From a checkpoint of a small transformer trained on Wikipedia.
Training: a variant of SOAP for these matrices, 272M tokens, 8307 steps.
Each number is 128 + 24 x the weight over its row's rms, rounded and kept within 0 to 255. Layers, rows and columns count from 0. Numbers have three digits each. The size before them is the row's rms in percent of the matrix's.

# up: layer 12 MLP up, 1024x256, rms 0.0526, rows 77-129, columns 0-127
# down: layer 12 MLP down (transposed), 1024x256, rms 0.0526, rows 77-128, columns 0-127
up77 091:122103108196081169085124132148150138118135186102151160146167176180131115168127099121112130096168181102182100090139151145110145172110163175116145119129120145110153116127130142077106114130137124167117129138125119119124114136145134125077126143166154109083146156154085097148115076140165125095138114078084137110089111148108113139107098130149160142110128130143146138123154119138143139127070
down77 088:172130116133126109136106139082138109083151115142152119152104107101151096137139109179174149130139139138112165138182130138096192147099130133094105151116095110142159116139128122169159052103161123093113069145118132106143140131127110128119136128110117140111132118107141120114126137114119150136139124104118144144115153146153105143148113128147132230156118148118148094138121121107089120157147
up78 099:137133168125122134081171162100118119129112109155113096109144126146156136134136145152094139131130096090145145093169138123139125117123100105155110100144110143179096125136167121112092129083116099152125117154184123111135172114136119101112135144124109128151125108157144082131086118114103142122117137165115160134111161195141125158156090088118108114145149149125139116137183093113139111132111
down78 104:164148100113135181117136137099139124085093148168146104136138120139169105194085155072094109103129165146124153162108116123113122126147108111114188126119165109132120135132104107113138155114176166137127156110151154070147104101088157088132109137148092118122155124115108151113120120135138123115194106137137139145126107159129165116101141139099102081157102137101125109109143168123128118097107
up79 107:160098122098146122058112086114108109120107127079126151107119114089090136087179138108182123082119115115105131122136114079143141135146131121176122118101100126121130112131142138103162137130097119106144115123089124176098110112084117176145131146149106106121091154149130135104143103107144147159136134148136071146133127103118106179122160147131129114092094140170083063137137129141121150112183
down79 106:114134127155183137152109122103149104134121094111126134166104125109132122168072140169114114118128140155106097140143186112146118084133121085123147175136135082105129138130112107079132107154152139071135109093089126109133093137091140140163120107106156110155141132142132120149156151094142161087124183102119149130143125136118129144118131173128131161101113109093164117118089131152162116113089
up80 095:107130149126098118140145148102126118141138149095112117081124155167114113126117117160120126082154109127110118117149096100141124151144160095182110126151136103135156117152156132173155110093123131142152118131112098184122107120101149148114126113136158119114108094074164102119134137133123085116130114169130124122143144205128093124145156159114092160122155110103171152122148122128096136170114
down80 094:208144136094120090117102091099139151128123162116101146166100144121117113120122161125112116123148105133115113121146133114120100123154118063141157127097114114088138140113108160105114113135146120136129137106124099091130152109116111117128139110117111154118094108158077125136078149139135130106141115126136104136105102140120112090149124123102133170138095146136114159108139140126111127104125
up81 101:110088125134122157143157136125125152163129128143139152144127108120114135112143127136129141120111130135147123124166115082151137101093123117148129121132140175104160085153131146166122150142122135128147065158161128150152110069097104130107094147097131120120148146117139085172139148097090174102134116147117126174188170098123146093167069141124131132119185121136131119137122133128163142124130
down81 107:064162115123164121135102144131115146145098153124123094122159156128110099152114100183088141096147138114138137103108141168125126104106122155107136140112120153129094114108156129136089139124123102127081142170121099115089123129123090108136092159104150138164088167124169118140143119106132143139095116126127111109173153106094119124092144139163094141165155118167116088105134111103148118111149
up82 093:085128123114152065165145129120102191136137163132144091119124105110117151117151138109165113121139188099117110132157142127099128123116153151100114127115138123166117114116147137114084149130160136144114139113152175143101106128143160113118116163091102113164148140092122128103140099101104122117097088110155118137073158140131166137142142128134117171110170108142132142121126175108154108134099
down82 100:099140117156137122131080117132101154077139120117123111096139076155165106106110133143152120136129112145156093144129126160053093125122142120137129115114117153119117165115103105136166078149169143152130121130158135157130089126146093051167142118142104103120129153106103138082098112189101180149110111127124141113149111097146119128148166101157088160115134148131154145090123114123093138118139
up83 103:147166130137119122124107115125132118093130149143104148130118095143119136111094122133078065138149137095127132097126152148131114105127141089156179132153103151141142094110119087131115118109162131116163109143103158100135155146155153124128081125108179104109160139138157112120109139142145146112093108113128128123135150142145144121097166132127161144084120121155153150088114073133158107091106
down83 098:141093093127164190143140194123130136160102092143160090105139145160110125139134090093149144104106115096107140147159134133124126114099165133169103133146148117104139140124120141151150143133135155109097156083146127136099121128161159108172087161104192140061118106141167142141115126101165114124122143093135110165121102122114096154119085137115105116106102122128121121125150124098127096104137
up84 098:149159121119119150102128109139126139134150107105119092114137094115129154156152098122122129156112148087136112130138162132127171120140140148122071165092137141154143142153122129127182144152142110117107106134153123123104127117111161119140095138158133117146106104154116156113109120116089141139103124136140090113160166152110164107102136082118083128128131127151131144143135098131104087083093
down84 104:116142114147133149128123125118172111140166127105105126116102101149118099141118141118152103200081139156142172171107119185147100146101118145142139103095137135110096137133139090133111136113101139128109124091133142131110155112178101125124119100113114108134119166134141107090136044124131125124109127131119139119144141091156126119142118151104135118166117114130189128083111083104140186081131
up85 095:154161155125134176119089130139113127152140127145112098136110151129199121119154124081108114111122079122079116132127154155122130125101074088158130155103180079149155118143105123125137134159124158155122120126096141142114141110122079112107153121101175137124106126159154158166168171084157133109111121114166165114147165122161154147127133148125094142105135123114131118122133177157144135135106
down85 089:126116136149125120123085094119164127080175110158105137117122213106112109131159117103104130135106118148169139131143143100096119150143121116123127108120162100105104114131151115143146105147128104094152190148131128109140102116102161095146129122165115105129123101148103109138104179145099151173126127144119100171101146128118160124142144130142187152141141121160109151123111107119113115128156
up86 101:100092128124108144117155135140140147088117155136132119111095137166121126106100132102154109098122089145094121147126125134157131130149114134157162148114092106167128130114139174154115140110140112133114119179138106115142090120119188137154116155132149115119116168089125113162126112156122140087118156164092104088133127127119122129125149098116166105112107114151103126120108118130095171180112
down86 098:137175153104139106152113127121113122169127119137086110163118150128117144122114117139125110172116128117124137120091121116131167147147120087115130145107103156061145157123139107125126146132119127133106140117081136134141128143095123106110147113111091118074136101116079163074120098134181147200120150139141135123094123102118121103136134126082109133144154157109130130121158137085137105154147
up87 098:165176136095111117150129124137097157099096128121120118127114119152129114166111119112193097151111156152088075109119120082127103134198104110126117128115135132089155151123140142106114081099125127157113143121152114117130089142139165153088174093132124124170133099119152190086106073108132122118146164149166127144132112125150138126115153107143139099101110094150153162117155153137137138108083
down87 093:095139156120119146115125101115136165098139138122097078101092139113097140092151106144174125149125120109122135114154097099177065153131149133083134139132126136147094118176137129147102085104136113111108103154084126118136121089065083145116161129144092143125141104118177107105141132104090149116118127123084173098126141107096092121132092133114112163117142111112149093124170120161141172141137
up88 096:124111135102116103126138125156104066157082114151179132114135159181131105123128159075118125126122141165123108120109158130093164123117114142093112134112123135148140132132103145136150158156100120127120143063097121145101101143107176120129121131174121099171138127086137121102117100168139119115117136155129083104182146172131190128175141180151128159125159141103103144145097088125160156117136
down88 097:143147097105173132138105122136126114132130171158105150149121125143142087123118108161100160176110098127131143131139115140130147111132127127133115135116161124112128140121132094194149160136099139142132155125127136130143123120085131098127156079111127120118159152119076142104112140082125140125149124157138126080096142087112073126133111161113116199061142154111168117165153127140102155112143
up89 099:116115107136138133118179111117094125162125096102124132117170105120119157110161130126159134136125144085148111165133107113131121147088139179162101098114096062141139109114089143126138149122155092148117159147093139131138137105096130166122130133172142165147125155126131129149147102142121125135116137116154108112122136155159158145160156108093113095091090167174142137105137106115098147148106
down89 102:135173129126182146150116111155189104127058154137172137079135111137122125128086153129129196116124148120157129139160131134121138117138092153105120121149093084100156116094155118131157098182108130142093120138111133179143129101166131075108120108088115104146115095125106116118159094155147118114140129164161118141084075152117162139136109158157126122139111130114165114167136118099129126146103
up90 099:128148120127149136116115108096170139161095093110053149130133146143121096129140143125087136153107124128140177169133123087142180135089144113124134174119149139081131103137174136162095134123163149113162164113126118099108052175128087131099114129109101111094146152156096157140110127140157134189162164099112131128157155141146093099122075151128130130129152121129135111090141090151125085092112
down90 100:148166137156146176104118102131092146163131122112147140126145144123115180134148122115108160120130116069144179114121142144120140137143139166112129091090090104170084113096129181161147117152173169155152146093141131101107157155121171107105122111135161131148100121157117127115179120112184116129134132129139123181116144180117115152160104073125132156126111140121119171143122120133129118109137
up91 103:130146121151116126132111143141137172096096133107096119116150114089132131093162118142139101098147143156145153137117130113084115148109137112109135116139126113136117126098121113079144112157072092136158150149102122098145108123109160125155134139126141141164125155139149091154124110111129163137129092126151076113117147112142110116127114127123089109126118082136127117160123161128173147123121
down91 099:107093143076097130137126166101108130140127093142144138112083118146128163119157147132129116120101114148134139143132072081120129153089124124143089161132132146132132127148116157172105131133124117118129138120130125096085162135158120116133095057117154152135118094121140128113134130167124144155110109155097133097119144161158128117096162129102123130133152142132122147076152142133145116089126
up92 100:138104157076128148070129110123179119165138094109137147120137117109121122094136128110120127088088134129162113160132129129094095136149144132118113153108169132099127093132174186125126144109142124136161147103124111121119039103159123139090145135188138074132088114124110121133139120128191137166111129096123171162114152105129165113127139176131084158119110140152135167141146120121141148147091
down92 100:108090126180145137147104164129100131108151127164112135125140138127101129160120139141130135152117107106078118094155140148160106133095130138125093137110124105103128110129130146097136124097150118132085166141103109146116187126119132108146089084116099123125148137123159125175149151139140120130158112128108148118120108109149168149053102120123083081141116093127142094106158123154128148114097
up93 105:111114074115101138128157116105159120164146101136147127102134105112131149087118098139156151108135126121100134128128143159105138165113120164137115164123119169102123103102104110097149116148112127115177139131129113092120107117128097126160111152109160156154130151144134180087069141106154154150123156099126153126131120099138157136083133118142123113084149143133132142115127131120101120089139
down93 103:105129137161111102119137113118139139125110114151091096142178142180127133149086096125109157108145137080120117139091136111100135131137145142158151084157072164112122145165112111128155136175179104108145112108112137128150124136108139128178099140150111134141181162139122134094140100132104150165125137126086118154134122110100110174146108103156104150132121131147144081202114096132104117169112
up94 104:126131151144196127100103135152155144197084135114032128140159138141119088131138152116087127116128157128127114103130084112139143126148164114105131146143122174105130099126145122110114129138099141160144159103162087086132152099140162114135101156153100159096129146130106105137098136129120168145102144121121103094126136096133122103120091179115136113122140161097165145113122128173128133122147
down94 107:155126127097152140175106141155178151093126126111143165123128166161089129118087091141143139185135143149141122135139102147086141136163137146160119128129149177115106140165126137153162108111065171113096121122118139105148108149161084134149118112108130102142114106107112119101164167115112137128108125137139107140135134121125166165164125168121149094117115143109097129136111095109131116100140
up95 101:106116113066080121122126161120161105131156100095119140136131112103108094130141180105092119183144128104129121144148195120102175137134098105104101094136115148133084109123129097103170136117113105135141152144171109164098111119097100117154135149132138119091124170185120140109125130136123146077134154131108095117162117122169169140174086098138104091108113145131102146117110138087168140103132
down95 102:109166084173141118123149135139136136109135128090131138134160118158124162166144174107115130097142130123090153103149135092147134121135145136115165118099100070083154141160132152084115158125122112120136155082111106133094106142166129124127144144128153135119145152136095110147132123097139117136118108112151147116109147134086123136087124157096111127138153127107122136110131087133126086123116
up96 103:104140115117087077144133143114134072106124101113146172116160129184175139128156139111149137159115148087143120088146116137115101108133115122112133102167180153098105107121149147105122138146126099098136106152126153128123110125136100113090127095146147130103134133097161162141114148142125132094118120122080100116178158140113198109167093146147098099172122134146162128126100115164167132153136
down96 104:094122141131093100171114111178152155094084146123090134083139134124111131132103106107126140157092138138111090137114143129151126112112104071133105122134114137176080106121161116125085093181145107145150100128141132136115078133150126109144084102115054155160125181165090109141104141115142127132118173154148157127138128068135125105101143137093105123089164090076117153144158106103134091130145
up97 097:177117140112119138125123085108121096139137099125108145131148101126149112115161093113144141121143067111147108118139109134119161137136170138139170114122126125118075138150088124133113101149137127138136140170168122146140129117134068124154118159065139112104123120154125124118139144158149124141159148139117097081108121154109141142133150125156115119127149141151182128140117099084074123153132
down97 100:099129110167164153084131151164127165105125127141108129131109142131194077134118136124161086135125156103131122198109106140109144120147119152065153138112143132101119107114146116108160120118118146108102140106148141131096125137145123126164114096129158147120128201165144113122126153127103098125106113113142118106123100098146119130120076138087105080166074125119057108107109129103124113152144
up98 093:122122114136094076109110135186092122126091138107115123074148113130132145098126132127149147083128132172132176097139099095123128135109102146144118087157127164109089137113193106114126116137129136082125145131133107115160133121158129094084134127064155124165114097090135148127142093124123107150132107151113127129185126129135130141172108097164130144133112153116182128132146166160146115126090
down98 095:131125112110141139124112120156146117151147144122107147144110106110104100144141166134146166142180139118135139129115122129166104116151152139134108138116134096113127158135093123095124117107147157089100137143142142112121144127064105099149138122160086150133158122135060137121118153129122137088104137118123143087123157117123105108119144101165152120093113055076128155147105135126097144175128
up99 090:114128136109123149140130114149126105139170166145145133124133096131145149120115167166122101126122134136135091120178148115119176141120158141143141091106164122149090090116138128105152114099135112089129136121156120118104142123131102112139098140132169137139158104157121163152156153143138124119138124172167136155123105128142108111112133096134103153128104137193121089137133132094113119148113
down99 095:097100144108140124161114156112108153151137145102117137141104155117136108182148108104173158112120156145109112098126102101136169150114157136122105156150136108122145134132149106112107128106142184151142108116114155129154094141119111118092161157118113171114105159076088133138130132137091127101117125122116099127132139106122123172104092167110179093127116103142110131127101129155143099143160
up100 097:102111111114127150147132121112133121153166156078131135086104098124128112125128194110101114140137087154126053123121151074102087126147127124144111154102093118085133148172145151125131146178103133188143137117100110117129174138126104150146139169134161168106068152137134112126105150131138106108141154102094130142120112170138130130087156121119171145145134108144088125147139148131137140094084
down100 101:126169141176125116119109103144122122080095118128122144148137116075153145123112151135154141133122109108107155158143124117141137136139102088119177080074162099132152107133107115085161117119140090136112157131101114105119177145099105139147119148147073137133173120106139120081125160120095137107160094098083102126186116122119142152148099122126111132101096128134153139109145123126081110126155
up101 107:115156125183128145098100135118112103120154131103147145140154118132144132124138116114166142122096188158115092140136095174153140084132174175155154146108148124134134111150157154109115156127134145171155127137163098101127149107117081071107112111140132066168125109123158102160083126108122136101149097154136083115090148127125109100130120118140126140114111113115154119155124161122171093128081
down101 114:132133119178100137155112149096134101159112161111124127123134111088160144136096159105153084111106049132115097122113177132163118096128124119130113112141107148153121113122116146130160144119140154200064127095149086126134139104107087119124126132108108111155137149135144138195136160140140109122118104154108133098148133154150119127122120136111149159167098099126122133136136181111129129110133
up102 091:118118126136095142117186115112147135131170133130122171147130099178113121111092154128151066162116144150125119139144102135154127118136107129127161086134148151119103134100116100116103137105112115146147106155159103143132097112130123167132094174144149081118148131109156134140155111146147150117122113123118095175095051158108136112091155120180112131109149164149120124101147122094132127105093
down102 099:122116109163178098117076146115101149162083112116142095116113159086116106126139135169132124122120110113124121120129099124123114169105129114148126152131126145168148099166118140159111142147136129096073177137090132155119154110219115122100105169143110145113117144104091078117125148151084098114152103147156101076118134132151125109125159133140164115118108131141164123131122106105177131139109
up103 094:104138145094120130103142160151188090149140116119132137111084128149159128118123164135154117098131133095142124097129102136121145123116167123184075136107161144154109126067118129150132142125156126139139098129092128114144143108046176146120112144110101154125139092113161090126141162128110148146077157068119165103086150112123128125133191129113130083105142113158118092141105116101144124167147
down103 092:095126106124120128157104129167152119134167125126171093142150098107182206103145153127115125154138134110158133153139149107112138109071115093131126141137086115126113133190089112113119133133142135137110124109136119117116144116153091122098128129124144117155110098119096122141120117107128096148173117175136127120131125119126131085139158131155140139107120115158154148103144104100130130115133
up104 101:171163123127131068097123138153164111141099125127078148162141097079114174121116112141137119103089140144151108138137100091131144147153099154090127135138106145146164100170132170118126187145107122148162119176123141073173111111103178101141108129109138140137109120150126133162113148140111085125107117132175117136174134181151132116136143169128124141104187133132124118091092111114113133084166
down104 103:124142113106111139132136158125108136126168106091141068070147128100135116132148135159122170117138135153118130140175129128169100123146136105128149148129107124089131148133115139167128131141144140132138119111099136124098130119147103138122175095101094085132154118110115081136140098086125115169156130110137129098116125107114084095110130052149150153174088084151135118172101144110164106106154
up105 104:106128115105112144104090143161146117109129123099095120095132150134143140164137119087132112090117090148145129120116169139161162131140129180162183115140114117141118131094150135168142149120132144089113128142117098107125126123143122142152118131112099155154114083146142174106116096108138128141098169146122120115152105134125136106132146135163133149070142097159140153105120143181141105087097
down105 097:099127149120139067106123106113101128129119147115133098152116153150154125141092131135178121132100151113144082145132132115112129145139147117107080118181089158126094100124148132116093132127148109162145143100097102157085110149088133095124177127131117133116160140137109113120113175123097118141161111152135117136129114149137159122098091094122132132129103158133090137137197136141157113132111
up106 096:139114156138149124060099122177091104140133145120091211134092101169117121126135085142130163147155107178116141107176118124126088142122168125104138167081095099124121112131140135106085138143153159072142111121166136111164166147129132127132144146128134151111173131097148146139145125139130113133185107104119127127114122137120120163092134148155113077130121151139096139153092129129108092120114
down106 090:135120162124140165153149120111152134106095128080133158104121128091109151088124081120077103116117155137164115137120118128084125139101104102172092148113125130124123167171085096101121160138109130086149088161147137139128125125116157077105084126120157087115147161115137151117131112113115162140124104126152118112159092148178109141125142137144151132110138140102141152138125101129116122164111
up107 097:123170131109140143149135101151128122159140146128107104162108106144134142131146132100133075151114122139131136104133135138138110151083126122118150128138138128165106060120107147124139092164130142101107150134140129109126182129148183134110113136108127141161130134104136121145148117120114104097122141128121143122178075138088127153127186150165144151143153091090160134108087133185164141138116
down107 101:167120160138147105106143117087142156131158105115102089147096165128114156177129097148102148154142126081151128154109161104152117136143099126146152153122135121136132121125111131057135156105119133069176114125122111126126111158144115150113134128167111117071137140107095132136179158167145108165123142118138092125071128091136095136140086149107163142155088127144103117141115121100139137151068
up108 102:167151138102150121135172094122091126128163136101153115128070115140138107084126154135142118169172148136076149106129152137131095112081163133152123179139127131152104119087155103117159104104125155103103152113193116111104096088145127112151137104095088129136127152120121140171179123150122129113128143095147109144133109142057114183127090120084148129171118125185130099181138134106142125128157
down108 104:146131148119115131120153128127101135103103103130102096117143157120099151110151132116169105131146184163137121184140113140133106136178088084112104110149091144156122118136138129092104118101138101126125087124129163143074128078120093104113128097144111165125143122141120102108128130147122117126148150137119193102119121111124082105146184136127109129146122127206117179145144119155147092101156
up109 096:114122115117134096124121147166154140075131096150146124122130106152098081137116102116129060140160125117122101132157124094150130109086101148145077120103099128139118120164158173143131169123094118130114143130130099145172146156151138126115087118145149119142112149131113142073123114148147127118150126082131101156102158102144180173133118162108117102143101122114108103111145130167168103121139
down109 096:093081139173144094115116116125144093142105153112140178121083121104092163099105127154119161134142131164142116114150140105154111140113115133134154162133101121137109148098136169099147100109164105124138127134145144084145088102135136083118150127071108165181122163105153135144132140159144122103130091171107141149146154137129119158175117071111168086131154097139166156152112118177168122119095
up110 100:142121134094172116121148131081147134109105147100140085171164159156114118166132117143136111104100135119166149153132117076124073131153146118151147151097166158126099098124144107092132188121117174111107192123117126096123141080155130155106143107132170113128110131127151105149153106097091109129123141144124106096124164105155147116155102158141130118085110125130074094129113088084099121105120
down110 103:163117104146079096131098144164086138127117129098105141120113149131172070081162112160139124147138102167113083093119149129127171140092164121129126128153127134132149150159100116111137129159122130156121111102120138112132160121109089168110071121157173136102115128161112139120156104163123082091119141125139173132128129110126102113120188131122108158094139174127129133112166122121138131147108
up111 109:133096103126125137124127157132166139113170084152094110114151125143121128120093104106157132122153123101138125136116122141088145143139144125124116156162112105129136156100116152164116145109138147147147148141105110126122147149149112129089110123129157175184177150094118117114128095145129102106112107141118164103143157119113101109125140092133135177164123095154080153137139160121132066113147
down111 108:175116115109127115109131183116128154134169108127135117125125103114143154162110129103151165148148084100134110142122088159087128150114107102140125141168123114116136145145138160147128129160129133167133140132145119153134118115149131156108109135111101177119147129105104115095115115147111141137125066132091147104109094144118136124180116132103110129178115120159130179117164159113097063132142
up112 098:118124138151065082120135137124145139107112149128170170098109122116152092080141167124129116103136113175094094149130081117132139119149071124168084096111133100128169066147185131094080122143153113134182148108118152113140163109113114100163134125138107100151144126132099104119138122083097113120107144142144120077084108134125117091125137091145139119127106112165139127109138139110122142136128
down112 097:118123125136139095096145106112113110090105112154097100139159145128106119089134125104116095149154175123133097110109118157115103142162134156125143153117195124135099137142167106114136097122139137103155103115127151122105189116107135095100090089116134149118121111148129110141106133144087139127054127125098154106131116120137112176138131157114134057125127123088102166123125107134105124115126
up113 098:123100105098106118110110205124109128171146139084122122160068188115160130081126133126123142135160118130128119119115125121090156119145147101098124081090146088122105086112148126161100125134120147125129144162140133145120130142101106174112138142108133100118159123144123137104132125155079113126182123123105096143122104099131155142133154151106134104140151131093117126177103123145100149155096
down113 096:153138104146078144156106154105119110168037080126181076082084096132163083113091129113154140135104091170092118149148120157136109108120115092151153117158147167125147141127148163113158132136163152108117128144121107144119115104135172107132132160164109143148144099079112149104144163137137096126166135123138162148130150144113145101129113135125098143139139142092130139132146125123122107162098
up114 100:146127153115079149120088159117096128089126115128165130115117162159141126137135140133118158114136141122109140124110108146143150153121120124114142102103142157061144115155122102146185109101128114146146094178146117159179126138100142131109111145116107132109129183174156123170133100091141084108147136131113082115142156133162132106129171136109144141144134146119124113105180151175153121140136
down114 105:140125130096115112129112126167139130150134162127122120076128133120140137119156123131157142108137097149138107148168107099102137126174095123114110175134112105127096155105109108108129145057086092133145109143104119110116123117161165158117104133127123077106124092133141126105115110083139139159131115118097123104134120098117134128122119132181100119131110111118132126147117114121114127159132
up115 099:142104143118121144138161144157096130091088124138095121085116159122114131131105103100139120117103180120132164159122107129114112112108150118126113161105078128174109142124172112112174167130096128148123145098118101140134110170172122134132143140124125126097152138167140151093136141156133124091106068119154111099145088113125146151136131127132156148134096086150151141120115123105129119126085
down115 103:146145168167125082120142136118160118161145113129171146123121123144132128100120094133146133106101167105168089122139087077106153101118147088132100107124116102133148139126092138120096061139153117077143108127139151146125109116122140120112145198089135160151131158149126100147130145183152146135132105136151134134117101129120102138142148178121142128178128144101160076126109120128127172110159
up116 102:111128118120165100112104112143079078160092108121149138190123114137135104104156096088078152111061148095136102139142144142094119103158111125146137138127157151119116103162175147134144106146155162116195072089099103152127102134114126138149095136141109136121156128121135107136125129084128116131118135163125144129117135114118138112164121159105122133138100119147121138071088097169113153136142
down116 100:116144117145100124090144151151138086159148119159123123123109110160148152140170112154168097134077110117138128150124133088098123126114133085105101178145163178142128185158150150163116131110136104102118067159112084133136198120122146129108091144150117108119140140145122086128181140170138132134142098093141129105122141121162119113117133146139125108150161101149109140147157109125174139155119
up117 099:169137152151164176108176126116169125129124128113104153115138119088118105144157142120144140186162141145095104117127139133102131088120118110128126098120158117078100132116152154129136121121123157117101087152165180067129123115161121124089109159132147172153085107124114120134129111097118117118191137186135157143130090112120130119107165144065113094139142090102124130117107086092138128102150
down117 102:079134118192119079151125105150137101118071120084126156156105100119154117103097123128116120137122111120093159149088157146106083115160170113157099136119104132173080168113100151122161140119094190118112124108086085171117107095174099108127162159137165130099114130130117115133151139112095153127101100127167132120173117119178154113112133091137171148160122147173087109111195144136122141100124
up118 096:161119099133100117177118112124144107158112137116128114116159146112138152117136160161154113112116089130133100102146133157128140131152119142110132138103136133118138107097095111118141117184095106092181151165110107134119166143092186136134123122129140149075143121092130138131131150091140122120167141130113108149135163094158139109131141095140214125077157128111121109114145163091102117111123
down118 094:133135154162134126133139097147124181125125102116142098173158122087150145157101136147118100152148163126126117139106135102121105105107145098135132112145130138127101130147133132120101106136139181150131130155108147151128138115104142116086136129122154121128132149119164128162125095113113145138175095094078165139119129102088134155158099129118104073131121099173173127145095127116134106102082
up119 096:082127098074105111114145144118108131166122138105086172142105131118085148101133170094177158124159159145137126174116131079127111088129132147115167103122163106135115117134159122115114125143125122185146117104120102130098125137145122131167133144147127114073117125153119099143137163142120089131148135049155139128133167111150171155160129151170108085129102089150128123209116109119110085107137
down119 100:107096106189162151152110125111172119174119102111144144122170108183144137197154180147154104163155112120146150134131097160128142124117146102148083111138051131105168114139104148151147135116140160109123153158149159110152162146159158112124135118101093137143147129107138147106099106121128134129128136139153144142134118135111117094113102133158127144147148149139099143089075115150091167126124
up120 100:118142098137173104126143149125071151098114145118118118172150121113134154117107147174117136166089153158115135115143128126120119126116100155092093141119125118114099148166131088146130128070154140129172147140138080125149183121116121135130139135134183152157151131147126079135109121089120146133091150115098114111114133150119144147070116142110071156170140148107131131137170110102139137071125
down120 105:123138120128148138109162138175115106092101162139127083114159140170147116126130125090148113139133176113109131133093121106109101126101127136128145124120143132103169154143100115097133145123123141078133096101121123105186099128106093139087076098127123108082123156146125130145113137110127113165135146200098157148116092116097113097147142137120153073119123144150123148109169117142140140137122
up121 100:100119100149112137098125066143057125130135168129134135153116130116119136125138146093154128106127093091086139123184150109135117142164171119153092123141147157131084141124123123137130114104140129147139110131144142147099164128131155155061103173084117156106180134171133144123095117079063137109085137164139103118125113167150127128155117139108135109117124131170103130125101132127119134137111
down121 102:162129104084101158156170136108131164098170095136084114112123164122130130130132138134122103165149138127098152171154082172132115128101178155105094132107122114159078132126163093118141091117104150124119146119112147126097139131149111127127154117159146116121161110114123113131115096132098173124159099117143114110096111122132125154114108149142097116071143133143090140114133121122138103113142
up122 097:103124127086111169118108171109150136093112116100164178135133115145109183116133131156143161137152135130121142113099141176076150143120118167083115131122130092119140107133127164132125111094157129148133152126122128129119101119156119092114103133138122187124149143127111108115084138110115119138134123136117148143129165135147158143155084140165120116164152153129098168113160146133085134147157
down122 101:161133128139106152143121147126159094117154106116124103128153140100104128170155142143116108140127100095174149114106146148110135126144124119174110115142104149130093115114119114094158151114094136160117134116113163189128117150114156170131164127126128110144099144125139114139155117150145137183171143145137151119104098182128093162115116123135131129102107119114129117089119109107098105133124
up123 110:099098131110149104090142089118089096139160073110170089161149156144101141101116139117101129104151123119192155116159121115106144112106150121150114130124126132085185146176105158109138148142188102152121139121114142166125141091148117147112110105120167129141114157149128107177108119147133137109108181117169133124145146116163111157140124116105161155135083134144158138113123084107127102132112
down123 112:116155092126134114148101117099120135123126107123082122110136119132161128101131146129161130135119075170178136128144144110140151116084101166140127134131127119139129117147076152108113135177114163071100132120155086155128135126120114142096102150136123149080108132112132094146132121154128109137164116111120159178108116132108107185146134145109136090118107125087116099164112131144108127136172
up124 098:113109131119153108103103158122133108159101128176098139113132118132121146215164114122107119125140113109102137128108128083140129120139150178139130123146072114113138176176129112115116125118129168152128156149120083107133114075088120123113135140089091098082081111124144118113069120135113126122091162145101159126185132136150144118103138122105149135122140150127105145109133157090133148158128
down124 101:128146135155127096104092103163116157171128103154093063156105113115120123140141176131151137124106110126115119139150106121132120148114103080086118144140155141156104107099141100152141108178079135133143146140152176152123134105076096160088134087108111089132097122128136067102150122173135114117160181157125122140120121112141143132097139148194121093101108101128159134121122098149124135161094
up125 106:126128141140085079073116154126120139122160160137113102123143160096148115123122095091114116171098117111139130104152109098128123130123114127118161151140143137092150140134128155135108123088118133148145153098154096144115090139126168153179157129120119135127145144120118106133173116166117073163123128093113148089162159108119095098153154129121131114151139129128127109120165142116126133163123
down125 112:107115135133156174122160101154081127138131133092134142181154142132113176134091125142195169153164125089136126136093119156109109092145114074061138125123125148120091116159124126149112142157141088108117109105107156129105170140130115150110127112149115154164117113137125140152134134107119105131124139157131106119143169131149076096161123124109159125123131109095138133094149145057116112110137
up126 100:126117137129107122084089115125172109175109108181136151123134111137156143149104131109124130174090073083116106114122156110133111135094118135111169131100159128122103152109110128157124159092165122175112127137164125102128139131112155142151161135145145126137088130114141123145140107156124136104089179092136147162178139146163096187131120116139136094128139118119169147106090131144157118154099
down126 099:168133156121129148118153150165162146140096136144127145140089119135140143155104124102149072114110127120120111169154133138130175148127084148101108099136115138149139139186088101112112118120141108181131133094129168114127169141154113155181154156101123117112164144148137147136136148131126141110158153127100141103177109129155116180071171152087162126136097118148106150139167139154120111142098
up127 101:138170119118124137129132133113158108122133100101107153149131071109133158171148138119138136157105135126104108136115080112149136117119142129107167107120103124119093121128102147119126132154123122194122120153123110116133135087166138122090127118105150149138135129115123154126127080121150192150123143119133181147127161124109090134124107066144157149115084125128111161091135136115142141126158
down127 099:152141119136130133087106135105131161128116172158137125142134101146103171157091139129094156110165133140139084116152111125130128128145098102183147170102162139116116148138122140150140129141137131113114123113083117105198120151150133164123152118115128148179112152092121113119100145086151149135113099140153106127162133147151122090089131166084133100111179090127148134143120095142115129108100
up128 097:116120141131130099096153142112146107113118130156141109166091135105105117154129132157152150142136121123111083143130107124125100148084164129128122130106103141136132118150101125120135142144150116135126164141119120157140146138131108145123145157105134117141124120122157103130125139144148115074137150154094141206152174134092126116178091099129121158148130111172115109102165117117167136112142
down128 097:123139094093125097092131143117142142135113115117134146115126141122135107104136105112134134157101133158110086130124170176126103068133101111146139097132171121149119169108132128147101101145102094109118142159181138072131127155122107130167093140117120140158125149116124146098082114125111142179108129129106108100118092079177116068138126126132159110131126093120138134078128163115082171130132
up129 098:130104149135092132111144110170116115087114107165107133107166086120141138118115149094135090124124089130101135110159120169111138096104123130127158133096104095127159077132132154159120153127112126079123154115107140133138151095085175115115131138150150121123049083104162100189112137100155128123177140107174122131102118162123141144141121128105163087120133119150136128113181145102136157106142